config = dict(
    norm_eps=1e-05,
    attn_scale=0.125,
    optimizer='soap_variant',
)
Each number is 128 + 32 x the weight over its row's rms, rounded and kept within 0 to 255. Layers, rows and columns count from 0. Numbers have three digits each. The size before them is the row's rms in percent of the matrix's.

# layer 3 MLP up, 1024x384, rms 0.122, rows 446-479, columns 320-383
106:145084151130162109170097190187121146119173062118151103150137132170104158169148122152139111144134162150163097104149131100134106081145122127118156128131175141128079115191089134082130138138110163
107:093172180132153125130127104093137157064135144163099167147076175118109115056119152080149140130138151145129118150171142131119140111116083077137127151092145170158180131117094074158153111109106155
099:078112144120117111138131030134184098172133128153103142113066115127149152130071087129094162087118145109143129073101105102166114113141107128109101150116128128111157077172093089134113118137113122
096:143091132134087162118127190161141119162120109162133095111159164129157159149129114135152137102215149126127148133188112155176120090145153115151103099116139143137163164168035118065142135151107115
093:114128129153148083092130140165081117112097176122135095143119101153123150158127052132178118120110167115091141157091155195110151086095115122185134098096147077120097167140128090122134151099178103
090:131134159132084142103153179190123093111156118092132144033147100162096125126076116150138060128139123155129123092064135150137151105141153089123102116096128170117065101153147141128152054144137117
102:108121131154163098145075132169124126116095157117150184093107197168088131098138084135166187182113090083113149101160156118148064118140138181131185144182152132087123146141174099094187186119138139
099:087106136150171098142125163164138138099162090096104179156109121133099137182150078199084169132104040139156077196091123122128111126121168160150141145136130122163135131090063150170131181100090067
097:069063158169179142075094097098180136097095117109083148112057111097170146116129111103128118084211119050108181100107146179176119173103160114110103051146137131100075122076105127163192093145154109
093:164081107137108176115151147119148096165133099168148125156097122143081181137099130186131115143118148155114132176129095140075117157134156144159114134164085154179153114182142100162129162166123112
101:139174116132077102083132093118095100181171176132061098136149109108175112169111147130139152114168161090141126119128092183151127126154108158148169122100145100093096128156181054072110143101117146
100:142122096135063109076124116142146110181138141132123131137140223126142096212109072107116166072150119066199107157108142115095106205110145138190157128125190159132117088104149118094080160119127196
101:100125062094194179121079140112098136125134129092164176099135118146135119092124165075079141111122106103158135129181151086154085160124169099104140179167107114082055108153105134128156132133178096
094:098078114132139088104116146171131085135052128148122084063151134130155115165138160192183128139108156114139141111107145109117104156120150127072148113175133166061192188079092137162149132169145131
099:189102106171142130138122104139131132156119128119114133140178149113092165132133167201175109171173149135145142117104112140121142088140184148168098131181087171133126181058115131170078114153075063
103:129111128168139108158186109122130124130115139123107099079113108145165168088130088149139111114139111155160203124120100116144149128109103141177099116091131165163120134135131180145045119088064089
100:146146081206148164114105151145121081124090120104099116136191084116099043078104118082094096115116120150036100153118098125076164155148125127122155188118124105087111185112095153153150133150071114
099:119129109081085156165146140157150114135079142135055199143113080134135185139141131093104165103139152136103125192170132094165129083069137131111105118199127171085098128127156108172129146118132158
097:166104080162139148171124153126156107121114178154127143114142121104093164178231111107101112115154102110129141081108149120097139140125112118175086072087107077149059163143128137143174138108130161
101:099134063068168141099128146128179075102167083108131162165112132167075121089111144153127108145127144096116137152138097055068132115096099114140137121103147193165135114126163151174146103079180165
103:111147083129125095149122112075082149110101134113141145153113107161161147141160149129100124121095141123109121160163144110139115108112140101114112146124152106046132119149139124189137149159113103
106:107061135173118164143074154123112097122174120133105128114147146165138143118140064128150125114120155097151155127115133187107073152185122108142063168116155097097124145159091134125097139144066064
104:166108121077177110150160120155131105139043189126139105128134117137094154154148101116085176130106112170127063099095118119150078129092134138049122132106139113123129124124107152088111144200123144
103:127135169124160091157110095124092169118132148176187121040147086127093135120114100131153150174147071130099103059171174142099114106111144063120117179132112134136063123131109150079082058144151164
102:117095141117149100148119100091134107132182110151128053120199122073159174099219115205120115125104092157116136129112111132109057082147133127123118173120112121108149185170070129088122217165117137
099:148134066124106087139153111142091098124135100172157132096109145058126122114112124077067171101118111127175167140087100098157149149110074103116129097113121100148113131064086111100076127086111160
096:161096125151165119127091089104105166136123013096115105147168154113116083125093144085100146127167131096082104144144110175120133155128132173126101142119116156112091133093100167149076135105149175
095:110167202113114167163141081135151100065123153129156167129092179164147112164095154121117132153103122134122103134120172134127162153149172110129121143146140106123209128088193166029153130064133082
110:118092119132124135164069156183179125152133156179130109186113127085123163086164106172126049153172132149132135110126105142106102187204126204146133103126110191152089128137104125118137148138101152
107:107098115092157070140149129123127141146142089134108076143082129164089129110124159165121133154141125098148136126198146086185120101146127104098133154133122097110116048161172107095122149181127166
101:127140157201176123149127140133160087165126150051126137163165111165136142152172123178108078164081187088075115154148089141099099184119133084095150146166186161181202127148106175094173142053179089
103:092114175091177188156167104161120123170187141156129132108097170049108112146133107112101113126145140140164095109114124077165127145111193110134034029121105064163120088109115149112087134144207126
105:119141092122080135157125165174145143138142192123164138099109143132137131147180122132162151109108177166098078112127194150119157119197134095180138084138100183207151068141104094152139119105070109
094:131141147093162103112058117175091176104140118157112124135139143081135107181145129150190111094105128127165156134094129098131136179198092161136129116129129117143147185080149161200136094123140182
# layer 3 MLP down (transposed), 1024x384, rms 0.117, rows 446-478, columns 320-383
101:064155096133103035156119149105123103132111112082137110123155200099134075185111146145100120180086165136184122199150151174114136155129103126092120129154118150131094143100156127114133152113152155
100:144144106181097111148096150123116127093168133152153143089097165146153116113143140160138102097123138141089074123113104172154151126125106038142135116120140134162156135123118135077083123143171103
097:152070095152163129112135096090073148146098104171127087062133147139097176117137109102086074127124174119133176120173154110180104122090131118146063105148168077105152147119133154127087104141014152
103:100104127085174095156124146166141175198169064137135152176152179157125166179144124151162119129095117105108135104158121145141092142125120068112089094096159036135174147158170117141178135138143110
097:117154078150175112135086160157113145142124147203128107119177097084129143148142088139136129204068098138039084067152141201077085090157116124166070128170149022105133095092152165134058125135107147
091:120162078147131102103171125201136086114126107098166146172087119181094114120102165165129105177127102069156106124106123133172158173096086166188138089156146112129174094122114191087137110095152144
101:120145130114164054085197088153135152117089117123118147149131121150117077143183114152177168078073162201119082088184070072124094106152171117080135146157109160106078106179098156123135170157073118
103:117138170088145118151052136056089103122153107194150135109106183085094114138093153160081142141143138097178133165092190111167166140106216099092117111124086118144180159110143080143117104105115165
096:146180118171144160141122113182113133120132147072121057123071138160139159128126090150136100225092124137147123124205117083138094156144119139125157155152109097143183137129115157135133111103127122
099:094100129090135133148134124110145099181076071137035161168173111117159127156124131122151125109173118190167165140169102089145094122115134144182162159101105116129099106113081122077087096079082154
103:120121145102082138130095145103127109087122118087189097114121154156177119134132145123154144078188127169096120097076148086112124163128147152134101136183163151170111106129052149127129127112156197
100:109115209135145119130072166189134107122148146093161102085127137138146155090166073170117123095107181181056107143142146129175104108133111132116107157109143137081080165082157093108145141135146090
101:043120120167120025160134193118173134085160112097181099126123053145145121113162093162175128157150115113123190157117143184149132095220176159105124110131137158159090077110058149179107137140158123
101:165095079175107127140109120183129111143147130102105193156077080156134186131089173133071128139086124118117111072112170133137111191154117134121165109152129122096121109140176113202159131160067157
102:183136106069154100164110113061118125121107144061156144159169207196152132183147124095127120183124136095114110022140123133162098106091135116120167113117097132191120089096067089127145157178107148
098:132141107157057060090128073134124059149129129114160152138140199148090087123155119160053120087116116108129132185107093154134083126119066101136069121074098105132140117153137118135095115165106213
102:139123154157140159197112153096169090095115133159185106141202136084117119130176132072144139102126148157089109091157124074116126123156122145130107144124142093180116112127156133144105095157118150
102:127165139181128118138156174136110127150140124113128141144109101113118173146097105151107137124182119170165131128114184082118098123172146091122162132133146094109156129102162097103196144158037109
100:088180139165147138111094153145092113103145158124100186121159092135092131119153162088144154078124156171097078188086086104150156076147098133088085112147185108169120151137133130094103135165180118
104:064116143130124083111101136088145139179158123121128142066143113143140123103119143142143089115106149071102130083141141109157163085148149159174177188098134148163114105132093088133070106104218106
102:178130112157156111120129108107139130132118128131080092083145163134189167160131119135086180160083097084180096096152098129125147140081157120115126153130141127123116124098098141114182117142100057
105:140126227157076173039146134103159069130122120122113107175155122122087087125106123149089112111090098168146134149158188164131128133151144120090134149119169083206171134133142165122142099222161149
101:119137162146117163083129132100099134089161159133104118135187138125135120100154136118164078121141086080205127133099161190099164117107177148219168116152130156129154092157147059093088111142163126
103:144127129163116155121079123135092142163163109112145092125193094157073138157071139127159087143107150145110109151153194150163059196160186126145118104119119130076129122112160135087069114146139104
101:076124130112107080134066135154123115147156156157132105169128168110129127098106138191124144173117119144071072117150138100079123116109152185110130140098168130157079139082175112095080088097156102
103:156109128119180093159188084158109138123141165116122149061060121151168127154157127114133122177147135133132122180164113087163186164181153129138093139121168135089163127144120155110152138174108084
100:155088141063176158083158161153153213084186080083112089097161076213125140096162163168162117157116095121123117140103154145100166204114138124101127101138125175154200174096125059142140144170127085
094:136155131202120125147199110102158096156135123140167151096142126105106103098125149130080132072143092015126103065088188149107112066112123132093168131117127165208126093116135090154109105092121139
106:128091144212165104133126139108080125073118126098105120117146165113159074135137163145130080040115114133090138126087116122160134146140128166154146139169128153097179160102166182137152100071126068
092:123088144211108159106197133121084084135234084110131087120151092126171157133164114127157197114142119203082127171149129111106176136119211129148086104149157122164133200086143138136059123130162165
099:110073144109143151174080087146141107196136090131098105150166197078061101095117127168138083129069103149162138093093122206168143025167212155107164122122145103065173079094111051098124145122056186
099:141156130036101114108127142084101158144145181138163136154118134118099119216092117141151181123135117112102151101081132145125134083153138099075162138123133097156140136145105114097199134131168147
102:193090151151079139119098200152124130119143101120154134133170147123122180151117109060081168125087128142125076129103127131086078163129198156106118163103152161055107155175104126105115089128138172
# layer 3 MLP gate, 1024x384, rms 0.119, rows 447-479, columns 320-383
102:169122088063137062112140110150147179136122060101155157148139154081112173091155147111131144091135109107161120126185133169160140158152095134094063138181130132077079188124090107122124148123142142
099:133157115094115137126093136179109162116130098155162113178124071138110074098155117101135049128106086119133135166172137170114117110082169166063126108177108125078115115125197161170158098165156090
101:105130055109149129167141089143150103162109103091114169128152131088134099189145174143087157109084147112132127148194152187121174083114100113116197098167154068107089071150115137141098107082136139
100:092244128092132132140122093133170186142153076141095096115126114041130131125144127129115155124143119091131101177118110144143111164111148119092101152134097113137187088092122103190105110115123150
085:179118126103043142192059132082128161199162156189118166120153178179127118115146143135096130125128134165074148138136140129131132118148109036071177109152129093096143151144070073109183134155096110
098:108108142129105075150169167126109125144129097085132154092098044064147130118131123114152111124152122105190067122104160170113054174129109166193144055125152143157154066142145118116122107092141113
099:141135135126100130108160143092134119150124194125112163129089098079126128127147115092119116050089143105132085105169171148096147128095139162137113200084056039124102115126173175084109121135141115
092:076132074118104153103120145148104144143081051149147117077136125144178092078179131136119123041149160135123149112079081140147044206158126108185119135077103131109147147089137098133121138168220210
098:122122093186157103144150066089155197090172171074120120127143122137174065132129113126143130078148148155129097080138117189105109178147187107196092112163125169118163146147131133100101151196172139
098:145144135172103150122158116122195099148148127151109147156136170138207141190172156143065154158119187102105129137178127143164141165174120163114030138091108145078083110127138164135103108189082167
098:068143164159109172156141099122128118110123157142144190113126111166121107145163160091129119133180071123148176119135095126154111141097185102114132100126142135065166178188049146118181159117157063
106:132104186137104165163218141182139141083093159093156115080097161108134160112136168123157136110138105185111072118168129138145140164162127130114106069131172114144077148105150150133094167153134156
104:132150110177108181163169125152167175123086118096075164175153136081105135102154113098052087110112158153076147101112099140131143107182140095172105107095170129121119101160137112114109077150120144
105:068115116113114129151118086102104125090071136176103116081135116079150100117158156079161156122184167170096064117118087107135054146120184119148099105094157174111113086090145198126083101063145084
100:145127145212144093122142116124106107143119175119115136165129128116099113102112194155076127092129160121142139178109094134146164154087126114116113122140093155151055143108139164156113174100170147
098:094127118191194140095149177128115117107126164090114133113085135076119118104075135190103145146107082092097162126144136119102103074121170084089151129114173130085114164135094128105075124128145135
100:100153120082195077177122140100142105120118088072140162050113133144122122100061170116118076143119135139094147072111040117089113114114139136099158145076125183122108141080077147121110149176067108
095:079097174148180122100150169112151177200111075086145145071136114104069139121151092105144186089133115125153101114137083167095105220115205093148085127090105065131131121158097137130154173106141136
105:142131158139140103132114120098092169128100113128084147094165092139150159125116090109143191066133078152143081117127129129129131166126179149153098167087115132084154148171104044096104184155067124
106:099135092136148135141160131094134127114168102140082120180149097144130016144070144090172187115075117177174172075126113070092159107154112076153131142123160219098133154169148154127090120119068128
100:092181090166145108137129166104100089092151092176122141206181067110163141127200132070079184084156128147117120107126113150160162132148110098137150143129130094077093156114174136142168124168086078
106:156110135148141119124113096061073116164105125123076214124105126140083171108104110138162123147165154183124153143206171121125107132097124131112100172086200176091084136102134096145195162120093077
098:159187082127135128166136096088102116087143198186128072153199121121086168137120157152092145120114115133182133156146122145128174139127163170131123096143188150136131106194167121104168100106104090
099:135170125122156165141119163173123170102161133092125133179136149097109108090141134088112221082125131122063146135137113126105122065094197207165095164180138200160174135073126065128118122081135147
100:119126107114121135144160122206106061071135125136113145141033128042129136135135133117098109130059145119149034080130070151125142128182171126193179124155083113152114204123110175134088142119110150
100:218090216143176128145136053141097136138128166152116151150150142144090109161125137140115066170135146184144156138103109128097137078142090122088169131087149095111128114092107155149136090130068130
095:104177112177166118121164152085099130119118114114055149113114114200131154168144141084087069155083167169122174170142124170122124159155116101101142134100147111101139091159050171119154148143104163
103:132148129158189121164151099145149096105084151150167122173103113148152113114127101065110089128164144149171070178145063182174153167181180152103154154145074143123100104108160168141145142100094066
097:106045110143122127049155167121163094122111138155070110091148141110133134121098089177094154116163119193157130099125144179099143186071159114157149088119197145141119120077131149176149127110096099
100:129140112121098144132140119123126158123097157132127191097148080190136109174111147110108146093093114137093122174146166109117150140104151116126121115147090120100090142130148148118171089093107152
100:115097090155117159117171125140191146136051118177114200128105139151147137104141092179077116107102104143153120075172117113122121121154139153096101075160120176137123081122130097142113142209111157
101:139132109115078181129093190066125164096155207158075167149097117090095140102153160129096114101111130142112118123096112146050133102115146135176167079113191104119108135095183091134114098095082144
100:132124130152098136107189105114118118120112117130130127126124144155147129142119091088107123100176081122089137096089133151101111092181160190146203133126183146109099128124141097049111184099109169